config.yaml
n_layer: 24
d_model: 256
norm: "rmsnorm"
tie_embeddings: true
init_std_qkv: 0.0358
init_std_o: 0.0445
init_std_down: 0.0513
lr: 0.00991
lr_mult_up: 1.09
warmup_steps: 200
batch_tokens: 262144
seq_len: 1024
steps: 2216
dataset: "wikipedia_en"
Each number is 128 + 32 x the weight over its row's rms, rounded and kept within 0 to 255. Layers, rows and columns count from 0. Numbers have three digits each. The size before them is the row's rms in percent of the matrix's.

# layer 20 MLP up, 512x256, rms 0.0514, rows 465-501, columns 0-127
100:110175155068172065117130138133126155134110146175110102123083160156072187090105110170118184149125132193144141077127122176098092130171106136146131118162118141195162092070139064121135113186140159112155168169161114117189151064133083149120160086068107111143153146151136115113132113173097090150136123156124133156149198128083113122125163083095161178129080148130085132129094086137108151182073
105:111158145118206188191145171164130096137093205119148100152088185066160117128080134138182114105111189089122097110136077124157165173174098153180175108113114123088111088117114089116160093098048099125095123123156111151149078103147155100153091089151081123104132062168090110101098134140059058121172163188086127123087110124078096186124098143164131107114135119091122161086124139135128179176143
099:086111124143164137147140191155155136113134109126169125125087153115179140201123147096189157111109084113142118106126082174117079172123142134156180105158121143118112140142080078143148139085082099145142167211111230099115145145167095140116109151150077157151141075104070115075153169085167111149148118170128099157164116110116141150135159147091148117139143144136077164111128147131106171112151
104:122093089119141115085139196085077186095111065156122099084127163137140095085130119134137164124108095158128130070094149102144090127137188098111177135074152132205081098124130123170139121129032174107136100138171147145156153107136079148162092123177110166115104100095156134168125129084093077124143090101140145166098131122110198124137118112025096096101148174111157116145093081134115084159157
099:180115177093107133169128179115148125115042064151119141082194085169099129116122125192097159120155143143122099169117099092147115123131153147128125087145109092143155106100131165205142099128131117131149152100146174082091098195074116158108120103062119155159063135159155168160039147128121139156082149079110129148159175147117160090156125085118165125126161115143114143112139108098158079149127
098:094106149198099151169126177043113101107154101123131106119116118098124119186101139152133106156148132118121107118129080052152167147128137159128109123110086110098142128084127075128156146033169083123078119175109119095091078134151116112119078184129117105143126155121123076088168200098111116116121133119118167086146137096085102071202040194094137106132098133169154110118175149120172121104108
096:110098106142108171099147174116108165158131106139141187158107119155069133129168118088129160104191142129112131093142108114127164182091129132112083159142203120126146162112050186148068151175139149149124140140191162148107209156169108155150124116148154104052138124126064140079174147137106128158125082129135117198153161097106078159166127134149132171114138103152113093104140135136106162164088
109:095123129182124109088134122080074144100055155131120130098096127112135157102120147148175179134088158146152093054084087065104138150153134153073085113122139158130100148135103171111066115211148127171124140118135154179115106152128154173095153117112108098103115125089144086141117109099102132157083129124152092079137124126191058093168121138095100151143150128175215123099173103134134163121128
104:169157126101135113108127082175099100107135103121071095150125101204081088099081101167140137102125122115108115117042096095067145117183144100107120071101106123144123081118169159173112175115169095147134170138180111166130140107135140150120116142106123166152170154133130169180072113100146130143080137068120109144142084141088086118126141140144154124128135082116162161084113145109178173064145
101:131098151148085109146130182074183171082140124111175157163135133105060168117162157130159103161130141114086093111121139094200143144157132106101111102173104115149156140112142185122159095111107123179134135123173158214089106146178138106126102117167138093106112143111177097068134085112160131115174174106096145012142086114155172109102120131139148139099125186156104149139120120176086111067111
106:154091108127114113187161127127155111098170124098080167107145118147024102138097159182107129144126180123195160122072178117152118122040155139203099099122185078104119143097074111154070134101108159130127063108191086105123162123081120109120145113128071117156129118083096153124085108143115101139131159092111102157112105128151093068074176118174108153157123126127110084153093151130095106110140
089:141106105158130133116154131103098182165161094143156146135142122148060134113167149143073121072110164090120105059134079124126121166200109098108120091143105150159110134143145185227169117159163118165164102111155134164126122092132112129123127073107107143144105096119158140142137142218130141127131143093126122129068106124151064154099149195075075096130162208154168095087052105115139054139126
105:105126089130056129125111087140076149099152144122119119117142060118132073069102111194093083151172135141109133109055073134116130161097150065139098087127143166101145059106118148137132176088124161083136094105136063156140165141129080088072161112189131147109133115136161124194097163124054176202087107129118064091127110115146173183183148100122088095156170200145086109100163105134145176176131
102:024154109171155124161157145160131105117116046166185144149158153132144119113138106114075150150137199106169160141153082195113076092155121105142125190120166049195126101138112127143142144097149133052218079145170178083068184146115135100094142076106127141136138145122157124120104099103120111088149108113088142123128171104109137135162141130156143108154106116121111123150107131118109113107146
100:170133154093197193191137112143149132083100114128173116170194127133201062089110117092128102123204132125119109142110102172157144097090110143118159150122093118127126134142188181148128118095175122092159171129118080117174102118118128156181154175101096124120148163136150192122144103127096128126131115119094111138159090120157138124053151147114137141109121116120121148108142161088124203138083
106:138148136075099095162111125129127142064153099113118111098136129164121142100136052129108096109140177035138156167104151138088096120163102156167110162124135133143128111165172075198135120147166113154088182143125096141113145071074142089075110144177170060092130122137135170149096168106126140200089064177141118127119115104106126147133129101194138084102103200194140058152188103162124070126135
100:097092083148079178134167106214152099191108142117086130119135112130148132153110174142130130078169160108107136073177131096113149139148090144152126159075099169191082171128162119083083118148083153144088103106073153085120098113173106082169107157128119109172183134110117125174112167143142121150163172150108147075094167136190184118091175089102108087129186138133077107168115161136145105165097
102:112178126113101128111122098090120115127103117132143073178148107138050193142156160151116147106193169147100148108092107068102124102171157155132046076107169187148139153134111102169126060097145184042152156108050141144113137153155121130163113153137153130121126151069118179130136117135105078166090100088174118140125170108122167155082081167108119075114127155138114108175080111204072080117176
104:139135109140123124119088126154197181086049106050127160159170157094134123126124086135126083037150120143121170129110151152087112092142090164084117120149161146117192108074159044185158163144146139115163127121108113063063164113181150189140112106101091069117138107179116139069101046124126193160144127102147158190158176205154125120102113133129125118135152147157105111155162134139149135110097
086:132088114061149144122160139197102086121143105061073083149081160125121174101136128096137145171128171103107146078178175139116140146143099086116158132144150147143127125136109110096157088188113178117134118092129097074086132136063095191128165085120125168144093116105201138114134153091136126067090147115141103151129101070117145113155139156100112138223041192163095148075067132116059146190098
099:140130178118108114176140134100132148111133142142140094114156118065100139093131100170164161103069147139149118115164165159112089110100089132132139161154137143108140190129123137129142205101114080128092109138139138144177108079120155163157108145160159099180144140147121129115109139133149148165126117147140157171197077117084135080197134151159085098110104105165104097125084149085162152124154
095:101096144127213126126182124151053128114107137147127120127135099099146089155095118159176141125117116088139118143141145123090094124123117097159110163081147086083157089089181135165133114096087157159110106125139084070135124149169142087151196078104107134102135162094127119134127189119191108091143101105117113104104151130081086174132169132100196152131061107126087135129059125131141116114065
092:145177173122140120065170076176121137109113142067125106148170174174131128163161114117174119156127102124052098133078181134135113091175116104092139145156134143173095057172149116113167124114134140131150139117149179154168177163100119129152146082098094074093162069170136078149107116151057110101126138178088116202122104158174096144075087109088108127106123117053123141103098172174157153128177
107:097131173173110100078098171124091117117153118114152123147168061106137136145151124166095127078180101130131105113151123109194065140159148096124195158126100139141101191156125189074137103150170089154082115155124174101073187141137095131148096038123076106146093152128135190094093127150076129093124127121079178154100147100141149138150134178082128135093142203157167119124110128095103106056167
107:144105132112085111131092113137150116147146120201146110129123164144122140136191142154177134125131085129106187141088145168124108181129104062138096131139110101077123183092143131117100082109167140124156133117123085109114090174150116191174090143094133109124119133095195111088106109119182097106133122147104093073119152097123138082110094146164154080136140134156095089134126150129106052105156
099:155130119108117121129208210129154117133123132094160157150155175123120115100150109082186150116053142171130136093080204130105168096136150107061071107138087172150075180101094168137137139137155154127151126113128087116121078098172105131165189127079140148124164079182193123117145136115157126094071107207131135077159129145075102115163135171102104093107124096157086085150143119088108099099163
101:097090187131107124136142123173137121122177151101161143182146158064133153101069127173142140166187100151149148113085153129096142131182091121150157116178088174157164127199125113110166177107147115139130120193115145080164114133092127136158157106128129177137147175164175140105088141062107125085120109127088218113107103142082133079179180079113166133096111070090064136120121161118167135137119
106:107178176157161176177053211196159136108106117130120143162139142086088078183124120058108143157142184154114145117135137085116178159137145160161144176084149095140099091064120093115150095159138148079061148081136098133080101172054102107101137120182108110078085123112136182086122136121143128132123123091192168154105147143089097117140101167148120098156115194182101173118164162083175145149085
101:090082156115160115070123117097030047097129132179138178137113106059145115122148095192119113169109181130074119124174175105122111132149157144196120110120106097136120127159140167132115100151106090163061147148090113121106104108106142152141157158097165171144080134118087135079106163078136135111183170103089130125127189114121172133085117116211173099129077121120152163121128113142187163171145
094:092161143144113143176141126171138132184135107141134143127176151125103122159140154140131122125227163079163110140120126141165117157150086149146183134101100165149194104140139126140096165094133111098103044220163090077125119133125144152145134105139062116128067179146083063097104170151170112140088153073106107098068116120118091066164078117135116112098159163131139160106142110142154163133164
098:106125165126152123112200070146130152218089180107210050118085100148143166126105124114175110159137169166134189187131149126194114102161123150122103142165161119022140167145083153139150115077122152138094160110119112109152160129111132179175126149139132133138126146147150190159140145156126098124150085139105171086183141156108123160124131123149101115148158087156049126108125140156085145142132
104:176112102064085157165147156128101134113143147139107120138050151075173123121177120146164158162113157119141138147129101154094187125108149122118093197151161136162123146176114158125154113107108144122118091115084122114121216104114139121102139133150109159096094171141114103126091187123143113135088136156139100069129181135148159165109101144135081203184136161096170125106141096114171106108190
097:097128161158101133113123114189116172129151111183159114110153114102202155136122084090132136134050118095117166146112146166076142093148144070092119159099174168153091133131064169082164114114079133115199089131102119168139136143091117133094131111077175114181116186091135136131101133125121098054073147121135210179202156107148102147118151131149139179135118089142085101104107090116124093094156
091:126156138099096119084134110210159107149143123126112096092100151088106091178080087120137123112103152033146152158093103150128139132081108150144161127158068170087115130166117122149099174157102102040144164069094176077126108141165073133159116123131128141076132117113089066159148123119153099116155133127081126115142095139109123090118092089146140173143146153129166174120156162091119145136159
099:150219108139113115157093166123138084106131168160131104197112120127140143090100131108194140159138115136057121150123147096128062127184152100051199159088157118132105155095098080116121092121133172131133099173083093106145140171081121120111157159135136116177176113105147168187140122175163117091041087095129089158140205177117081127104050128110113106125150096126137128180135126172177155083127
098:096138149114120127189104079158086095159146138152158123100094071135132115149194128157123137114154155165118199133118161150101192137138140119141047105091117093069095111132109105125155183112114125122117113163073097129140116095105040082155189105184073078134124056135057137108154126119130195143107057145142152117158122101144112135092102132093087095145141066111143215072114120122103099155097
097:141077174078120114092105087106040170169153216151110132079161143087118147129128158133107086136049138094155128157127193112094081156085129143106126099074158093119187094157149131128155113109098108169101114093124127147088141205133193147157165125114179125115089154098144077112143110157116121123149156089141122079140108124161098123128126160131187159150120174174180123133078104120183125077061
# layer 20 MLP down (transposed), 512x256, rms 0.0513, rows 465-500, columns 0-127
096:068052116168150175098147120146139165132130171081209135076099128103181116102159130159181077094165161112132123122083116103127131184047120089140203099078136061083142105102100080120130206150117155087139115077132141130149160175159136154103082109138059138125076084143132160155140086083148132062144121082117168082102100107136178132162148147165155142200123104130139114100088132156118109149144
103:124100131160104151173142113099135107110172099136170110128096106211152119112102140172202122117134046159137125114132129107066172094129154049049140101125074097139109150112158046167131093141129115137145090113127154095157163097169054178138146101128188112150117144179172117180143137113095124187138109078136136132170150148098145130103169113118132075113175088097142118105146099114138138176108
099:154105133116124118148122146155107133132132092065126138130056099106129100133166122140160139110138120160158104146121125110086050111134113134136169140118138128115108154159177123126146151159171170113136174110170145114167129094120191161151133092120110106065132151235110105077151190120099169176074130139107090103110172086088096134180104095137154156142104134109153125023122166150131117130165
108:109145115105179088183175137026135138153059134163146133110094069091128194162096155144172120113090111143105137112107107092131164138117143128098155101152097182060168157090117120172104126113127126064102112198131138161111102157110184102078150119162087099160087072108109179072143100125124201134116169141135138194133092134183096085173111113093103169136118186141085150103069154101092131191086
094:150169118075135124049072131101157167156119139098091065126073129158103091167130094122139156110086136141112119129136149167124192140141151154174131082175149145096109151106156077159112155107141160140145061126100122177088122141183054088188146146132141121139078140049123115110168105165152126169149120130127091123066077112104116191138128060189132197158141105160145144111128105118147196116138
097:174155118140129128043112082168111128101133078113167141152124148166153122158094134108138125135092108151176176145138161131100163107157231128162203184109120140141104145079215140100138111100072160115136120178118089111110137086132185144170167124167077112118113085105099069136120137223123148146168107168141141121141091197144112140097118124149167136158161090132065150114119101151093150102154
101:159192150135103079121137072177101166073159066131105096071112097111126122128149115108070176126127133141116113086103176167119099058109150070169143140130110107179084221132139128208108149053113154093164149154093148131072104157120096167102156128132159099120144130148089104173151123134112125148125120099099096140101116102093158109134180103175066164045181093136144099156143133087099166150133
109:073134156137184132095120094146148104086121153125185138115116146127152044181141099090136125082103105131080136093059141106159150165096168124161080121153147152104157089130130126148115174166136147147105123174143154163134100116156104123173126104162117175150149104100139150101095136150187135155102183133112139113127173145141056153104156134107205130100140093115144135164184107085168157159108
106:170184107124116151100151134080088107207082051150151148091124162069104121096121160174096087094141158107126139091083099130130137124146127155142136088114137091132128160135059130159153084128127152117120129081140053107080137142165108115134107121111109068075135084101111164136071139192123146080128174064131065102141174114123157147094120187102114150152091171139069103126208110148135135091143
099:129151112092105124117179091155138069140108136095107129165107093144156089077047117074090119147185119115112167142112150128125135175104102108174109086142103125111161172136143091076170090113146173126128148085048162154100152086129092121215130048062163113152103160106123177094093110189091052106117150144096196168153087110125128146133133076080111136187114158139125120198112115165121082145088
102:099056129141133094143123104154096052140133161103132128182112117147149088087112088118120131090150094169080174119132148141152069181120111101121111124171138172121070114078185123125108143141121157149181128132124126094113165126103167151096164106126120136119127154114132166165147166141123162122155117126178112182117128102068122126157129079085187127174143117141180103125089149095077110101123
094:123173150099101123079180163152207152160129125109102132110124180100159122195163172178201172138167103165065139113087119114137123156070150116124101135139156082130151122096090140076080095080151122150124158112143134081187062105205172101113110139114149188112137078169163103088109139127108127125186132107105171127132143122117135197134120165161130123066097121145106108137163130138175201124185
105:135117092122152133125155160150162042142178125137123138129163150088212117101093108077140130096132107133134112097160118100121127170112103119171095135125149152166156115121082129099133108119113100121094074167140125109161137152146172104196137119119155152140149120040082151156144121138160051153140160108102152131176084124117135167119115166116149160083112124101123093089144081132088082112144
100:138113192155132099138202168150126108105121074141072123144095074164168132161092132124120143145181130137066055135119139097139094153134144095157143174104136160127042106106096127109132094100147144162112142115067073072101103130137131186136162134138051135126148136062121095104127153127159154117122102090113071066143154160121204095137100076081166109119153184180137185112094127078149152083049
099:120148120105099068178136124087117122160161129111128119042136200086091141111118101134172195104111146086139190173112138187109110057177145166103159140158095152080135164136091123098189091081144108151138068152133096079091138118135089113092108136173120112183162072150155170132144145104117112148174158147113168141159109156156078129125122173131094132115066195139142137109111103129136120129171
103:118045144142065140117095142149091144100093152107159101137109080121134071178116174130099148129123096120182125136128142088115148137158206150076195127141147122111125093133131159142180170086098110109144102087138131090112100115142117093094149058051170137117053151093118107132091110099112110147116129224097151064119084135167138181087135138117136189148123164079178126184154121054150055137150
100:161110153064147125146158151082130115090139168083146153150183101072108118112019108126116153093124121152070097132105122144147148095190131128094110146166136140072185135138035133098092118136122062094139178149132134163163205179101116083093153117161114095126157062084115146137153101140124085114113135147122110142110194185132099153141138201136160122093159190148110157168130126101135113185171
102:153100164147135142099157086098116094141216079089098084141114128180178117123072121067094109126179100128158161139149166114196167146120144114102148148143142119098134170184136140138071082098108122144118174142080139150105114175084186126102164129098176103125106156159143166097112172158137059157093159114073102161152137137093170137140136135151098135128111116122107169106200142139105122084072
104:095115109186124120102161179084093118111104123168139059158160140088151120122135101121113134183117139124081084167130160168087139151122125144125141105083132150128162115128110121059117103041094166103126130068102104156107103159106113117143112170091147134154138130192058134138093106170167101078158123103117109058087147126121150092147144091214126114109147066115191152121170123113057136134125
096:091124109127122142106063162047119156095148128183134133112175143120144051118138134104145136079118184162158082133107116147173149103105097129123129096098103079137134182143139158129104145110151255147142097162112123139104150130071141104117113160153074077104131101142101122166111127135136149103173063152099095145143131178168109184134147102142160126124102139035147173130147169091194086118112
102:046131104089128193058137141119096166153141117171101143169112117093169130113166106155144145121136125148153154188189037114151081079129163192191165145136106104095136122176062141145147112090094114118180124142118155082075148162092099133150110113138161113179146118170112187187177125134188136148139085151095074121143093131124145123143146114110175198171126129131125114110073127110123155153112
096:144131171148116072106087159108141095127146140117160116134120159180129179130137152089063137169161110147097167072094129117145135108103131129122124123113078179085105094079100098141149140109146150049157138108132121169065126138131184069101169153125097104127184107099094129179150112116118213140143083117133103150168099141109136156127137109146102052142161152115159093110108191131145072113176
093:076167064081127124114133080111109140148117148108099133079141133115136155153189124168178126139147118100070152074108183121122124148116185125160127079135123138090172152107199137144093079078087084089156118124107084130082082115127140127115120166139152130084162065141176138105083140142164152139147088162118145074101105084132111114095155123121100102111176130166152059103079083150104083099159
101:180115078097111175131086100145127142095136147094131175139121179122058203141115123081116087113103173167108175121112158109092111126098122125183117117091059110147145098065120109202097093162089135081161166160112165166167100166124188069135146083140101095109132105174129101177149189072120133140161070160138078131111153140145149104107179037051104129076154140113113109130143116114144120115119
105:159154148098178132115151137088136104137141145126166123109084122123094135153065106133111052145103133088131104165137190133094214104136075139135162145130135172160173145148162101110162143143119127078178090102141179070049129150151148075086127081065113140119127128138138087150155195107118137164151093135197121114172140147112157126191107134188127134139140076101172178128094158090145105081072
099:088103106095117179163177087097140134141139124068142166098168139108086132149202105052101154158093144098052075098083120184119108175135120143167127148124102081139169194119170094182161147122100150008198056113106125164188111120116143116056126111168109072109140130172135114148125098111109138120127088154132137132106123149116152120109076132134165177092110161085113116089111166121187148150079
100:045127141143128156147103088086143153109127157081128127118102124136149146130119102108075097157122184174114094090142106074151159146113106194137128104050185144126146118173132156204159066096089187162150138081168177129093065161164141161179206151089162142110133136123179139148139145186110143108166145109167108162211140127179091148117132163143103209135124126211100146099123143151115098139078
100:160123043143119141134107148142131146094138156138175072143137123172077110170086167163194142143083135137143138096105138099108089219142042066170122091118091118157129185101139070105137119158182140099133167157134121090117129078169104146152095093167193107118159164108123129180112178117149126140127103186140134143161119110131083124165145087147106120091134095188179097136133131170109122119130
098:091178086140124115084117142081057120146179110105120110204105123074114153108132191083126154162155116143098092168061136140119089116099174071201142142131161129167108169162122140122103109105114066098148132106139132162112141169115131132129080132105118113156092112111128154134097118089171173094149124156062122149141116121106211188127108140055130136144158175129129131150160155094124147074178
099:101110110113089165118056114146124108062167137115131155112159157111147168109137098095100119094172074134086160119185149193134115107153118137104162129147157151122140159061110093124095115100072087108145126145091163169146074108146099089106089139152176136101086097097133061198128150117167075155160119159118116106131083128090158152075149166108152129148137161161128050144106096089135157068112
093:126137172107127161074091122112143138027079091111084125125125175144089073144127145072124151105086123133081156115108170134086158147063104114123178116105160157093183122215197094099157140187126141153133115155128126119101091099094119128121140092109071148109131147154098135112114109170167167134103119114135114138166138121125139083146130102114123136110140147091147091152163109110123073097078
102:165082097123107124086118081162091161194094128132139155129139160128099107130113085141099181148188197108168146170116150129131142174136122110089163149160086189115112153096123099089173127187096104165087170124126153109152178135162101122131110148048163073166071092052111126092110185131094133128127130133188159111166147132146134121106166152139150079109207152099180088099113134175144120146127
096:176109145162123139113120130169035169156138126107158118109085124090129137144119163124114101116172128117185137079181152147114207140062144153107138099137138099145126174163098130195107108091096152113135138119147112104110115127150127142110114120189143119074164069168201168162144094110124117217131068146116159158106109191071107119077171104095111127151132129143120061129126172132146126130101
102:152113083069141105199082087121103108187158162126125194064174154118162122143135143062092135139061160156111121158178123076130152140073166154077117145100093167111120139103083108168126140104139142159126115156123144144134105127079131149178128101160143169081083132161161156126113126138134111101112092182140070050093146161095106143147083091150096117048136117125132130121060128101122173188166
098:150099152126133132145076179119113081169111128089134141117156123152125120134165089092171132141067109072066168087160118145133162108125145167136139058135092179134086117130163104170163145110166105159163159168120081116107134089124170126148146107129157143147133206189110145119152093126116126104066159168113158169042137122105130120177109152075092183142115160074123093119108132109148150077120
094:128131126148110098064127185079075163119068087136118143163089159146101179142110124131157097097162112089134171134181134134188133129138109153133130156119143131161098145137132137138138055136144152101095114091140186135085151130165131128098132073085108130143096207087130076122146072131145003143144105111100105155136142092022069168113094131137133090173106106111133123128148171152145164160166
# layer 20 MLP gate, 512x256, rms 0.0512, rows 466-501, columns 0-127
105:146117118081103151124108139158211088133158147141143136085157089109117165130167080118160085057139137103097093144159154144111197122174153080139143169099128125159091073132098123109132066107135104135078113139143146141133152139122199167131062041089144148151179161116082128146143124125107126110131151152053146112102117141138164180135116154139148142129174133110102144123174153140096122158114
098:093080076162126155132143124051145137123115110142099114109149136064071129094127090130133191142138177084063122127117165126085140143142142141108161133146120115100125162095158169044089139142149023139175043119140169146138159191111140184167177124138100123150088135161147122107096152113183151104097121099099056140163109185109104183110125104138188102160170206169106067137133116169086121118206
105:129118170074105155183166149188145088151135160154135086176160114121062077088164138078155169144107151129093137130121097151171082186161124136104141150115142105105146149123148133113164157143156152163190146082075133073167105141227152117101128118160155090132115159147165137148073138130107175113061145114092086092157162099115117143101180098101161165142105112111107122100088135071109111106161
097:159161093154125118120122092112146123156131107124186113162087157159095141195122112099187127085087146117116136125140131162144167094146146143066141104084111145123096160127147104037120092133139164124153089159111137152127156071154118120064071085158134085137149053099131171124115111155132184127097122110148117123176108108084174141150184142113069116197203126150151105175138140120172108189109
098:072147130126117126124176141157119070085128131063071138121115091152113127127164104139151101182125133150104154093139065141116117174113108142093078120135146113114178119088140145133113137140111109150107110149150107192111094218152056165148069114124121134144107152120065099145124152131131178148136116117072164130123189165185180091144128145180142132090158146134142096094140083139121098124059
109:155143136090182090159114135100120151197143189130131108153112170126159128131079137138108156109086145091138173148163124098156157116124106141126157140112086111171097137176135107088158136157127089099155172158118099182129124127162123082142108180126136143120158101080145191126100106109129158180145080122115161198161126113097129114101187134185135145102145117047146107107143147114155143121185
109:127108159125144164074124140183142132116161131094140076133155166114111137120149216152131133154109117106139075104158107088137122053137135149133133064102126121145100155076122167210175159136160050054121081105179110147115085125147057181135167169129107096082115131109123111118085096233114107133192147114168085117078188147142089105230121150125098131163136151145129138176175127112139124088122
099:124138097106090052168109132136171134153153156094098091173085094125188141135096163138166098107142136130134096169151169090128092130122115124106111134055101087091181161086127103126125076103101133135138168155172124144152124055134127135071133125154141143148139112128132118118124154104171109157153064132143103136139158082087155129132133059176144087146091136115169139149147005138186109095140
097:163132110075121112120112100152095075142170097076085109048152107099133101150044077109123165117092097131115099107144117135117137123079114075143095127119107159136169205130134122135102127058144111165069157141078150145165101142151044171119122128047192119110111118118128159119124161093105137151072115116124139153102100136117121093184177170125121153140124063089144155131155093111139133091110
097:060167144123147133170143091098124167150113137093047131150132150130115100152179095118111155058115195159163131147088146150178113125137097071113147137112115114128145153151109163183136212117036171123143172107088090109189132197125153113124111100119109068131140157075076183138088118110105165125129128105084161088144115121184056141117109173089084171150092165105105123120132118141089124156132
090:095163110132112082143113154139137076231122126153134117115154123126144083166141152083152073099153138115141163142080097057138122156112109135125130096133117159175129099142123110193104133127147196091096167155207129121150156126148169112147084115135122130065093145097144168174112140107080131138148150152121116115062164165166098111121068141152098087123144117131159099155119107137140151113167
109:101146072131130110117079176185130118091198181086081153112160173159118130121147075131160196164107184105110084137154109144171066155139098131096112096136132073155136155136110125192128146130164133181144119154108108117150129133137137111140079124148142075088129151047130159115138094183088128165141158161168119114141158187102100163082125143071161123176080071092091126133108134149118142138089
105:123080123145164134155068139127136146110087131141099084162152141095084105148164131096166150128179127117212162090119136117071115131153113146080154123108135118108089160125120088144122108163109098129112176135101177168179166127139111169119095126110188139174115209108200095144084091090135099136097128160066205125157126061141138142159183144136145149115183144093178145146197084148132152147167
098:120060103172086124097137126058127092110178096118123098146105097118205089132118174134120119111111107134147165159092165084154175094132144058147133128087099122165158172115183100107117132155117097115163111169116155139102135130151120100095186137208127086110113181143103137131110093080106104119110082132124073198112123125125138121104167156188062111117176074171172109110064166216079105139138
108:133161070142121229154176062138154148155049121163174064086128150185175130101085119110162107116178168108164148182116177161081125090131124158110143161134118183102132117086123140089093109111128101111087156113077152168178170141168150164138146176145145153128182152152107130085126148099155148126116140161119128156116170186082086145109158144098136078141148136122139144146125119107123116115105
100:176081136149164150084152142081136178114121102121104174089200139063060180135161118102153133127146142097196070120125124110168057072171123166115122138098123159132141045117143118128205137122177081128137125130139080168074079185140094179098128106131137161203095135156130134119102110138131116127131148087142137090161107172132133135115157061092121060118140093183116115186142150141137124138114
098:141195141147074107194060112093102098158177129137192154124070147154097108128122133112140148133100152095165124170156005105122102154111082098123098135125145048117176039093096137143097133091110103104121104149148143107115142078141153117083182146159203119172115092151175103089074164092159092129124178088162117115120124135078162080112097119143121137089124115148107141131166095160109086197166
098:100145138104161081121151137163143089035148153167152103073108135153067139196117142093158113141118130192096141113170167122137107180136151122146089111129147065157150159147061162133111131088082147177171153101105138104208151141142159069146133111089202132171128184175119143172088138081129197058137087105134155114153093115125092135098093145076132092099139062169130142124107150136129145120163
091:122145078037118191084172111134130098175093138147207145111133112117101137133158065131105115103120126125159202133140131133085137149060133142155140098146134144164158113093155146126067098108191088167104138035104114121158155138115100162095052108125125117118127127155090146136147156100115123097075117160136108123133092134145144191123154148073124106093133146175148106137080111124101145114145
098:093057167086086112113160109109081156131133117124065139120124166170172132061142119095112163178153121105141105123163113147200156134066092154089162177133163125161162103077135191137148144129091197210144083083144123096128127126174120143104147130104080110107096106068179106150123118063149135142126089149073131162164109130153106143129146118125180103136206095139100112147109129119101133083128
097:072091057139112155143155099169152160166078158201099140120114104139141107164070105130139144114115148169081100106131119132109122153121104126131123120157158125165209135213173132143115058175113111158128079197143146113128152104117092174123177131098107155122095139157127090045107172097068094172141151124151146102127102133097054133092151092115099083108103211101159171104139173137142113072097
095:129148131138037145194136145076154046208109112104188182092090144136141098179127105184131062137179110122146138103189127102083129129100126145106148080087098130134179179145168150135155124114065121147089116083155104168123095078193126139177119124095091118145154085126122153144186110101147128128182137098113142115133174118096136150160141120172114108140167142139142150107148090163045063167099
106:101064089163167061119155124056087117188179169098138145139128171120145088148119125141134200149118130165127136126154183152106099191119156110173050075139069123110094140102112106052133114138100097157106107125158119145144111090129181121170136131086135105131087116130127106090134123119173069144091102117201081135115190144140146091087176163168115078049139115164141108150115186147124124131152
104:113121176146124115156171157213098151133115090165173098166125113136105121105066140110142138099064096109146088145124117182066128105136127159158125140153165108133080107147126167156073090126150159192132154127135086123171108174116176164113184211178110090150152183124087090118074072118109170143160140163178158135101093150130099142160105095165101129178107091087118080138124173170111153137118
099:099153153172152082181139076096137159096143075154146102116144109093133157101164181119140136220066121128126116106175059140125157156122143140155130090112166115118186183104142130091097127190143074108154090137141112194125149125133117089120091072140092073088093136137147145176047118128124191108092124112150128132177106139125149187164148106109118152183133158144068091131168120127163185152176
108:103142136108132187105134142114066129169125080129139124182121201116120148087185147100150151091112166081123137101118100108092121058121096127157094088064128144081110073135109152177096086164175126055120094096161118184080154165092152159086096099126159174157126090102122140164075127123165105137153137102106130152129075107104099055130082126145121136146080103130114147169139132160126151136148
103:101095203134116153109121058131154146126119104015146086116139133124176141206120193122121094207131089216136023166115164129120159101150060188156142070148114122105160080133123148123109123101125091122173122094100169121188119171117087144104137151140141101107111138075112137102122139105081134144149104134164123106097110100159143141085139119060167089158152143115131118091134136157109075150132
104:115147134124123156107176170084159116190117151126062149179144136135150122108134151154143155150101131104096157123166119055075091130155071131103176165128188108171131074082157116173094142161108154150133158084142128109147094139106108102149154102055177097106166184097111144126084069172095141188102146147112137170137191166170124135106145123137174108127115079147132095121178163093077074114137
103:115086109168099134140139133099097187144110175112072124128068191151094088096131146151134173131165117184143165160150091180139134110199086132133111083131105095135116140071091147139169145166084123134175133153092086082201183136146171140122154159122164149136128095093140082094148107157196123110164122117150072101150139125064142125125058086098175157171176143136142138115132144093109129147201
094:116123149128087103123118110190094137112122157153103102102148124134146105114119108147132131114132120193137101139142160111105135146119128126128143053128127102156155106116173133123177149092106143114130146076097134116137134108147163132145062114054087114163050147153146134171132130115146123101134119149164053099098166078119176167167064122159083203098135108076168154113159120141210114112167
100:086140125167082101129143079107116141141076149108114124099144102138154069127145083213111116135076119119108162160150080156087150153120098164114137074169057114166090122092143059179139174106159142071113159093150154116164128149132147161186110108183149084159121140094128136127119141123184103159133131151094122108134152138077126090110137137105124179141165133187081132163125114175180151115162
097:145152157197121124056108140162097068106115146118104075110148170078082060101162134147175173085100084097117079127108118082077154126070155149112134155114117093120141132121112132134131117114160096151108079100135108104132132183143118103082154144114144132116142050103119125169154080045160171156145111112111122121102104113150221136144145103100125129137158168082141126176157157090146143130108
101:124107111154120127118099148165113133097118210111076112135121108110146124101130088067174144135103084136151078101080132152129109133150129134108114093130169155107085153071111075132125103144142123150133093150080135116092107137210151108091151040137147123096156115079103161116134201131084175141090121159125107134068108152092233181149155133132148149103182072120169181156122184127136103098157
099:168110131119187147141112130109188077053177088074148163085114063127144156056149110132158146121207120174093111149135182136141088130132112097190102178130114144133160150105143142051123099134140145105108076096029110066134104163130108106128186143120148087111121071096133126125088185075135122113111149090117142082123119123147124148100117186160131182110135086147131097146162168186133137123137
102:100172120139157110082118111154064067107155139122158146074107110130180113146144171126139129160117102006185098133117143111128156074143120112116082144135165089153174159135115105068054148164153187141185103104125099151147146136158122114149151119118169163090136093106107172114147125119099088171114107120115135101118193090153127153066166055103138125178151116123092105126185136127167116094068
098:177182135203137152182198118101089106136116137140168097147109128165156120113144201156150102128082056163148171109120174137115120226175106082166124092167091148164121186212092129148072090116130114148091140171151116129134099065107097110140108132080122091143120086135145165130144145115175094078107192175144122121091111202160123163131152111141127149147075153117102139137089092153139171108112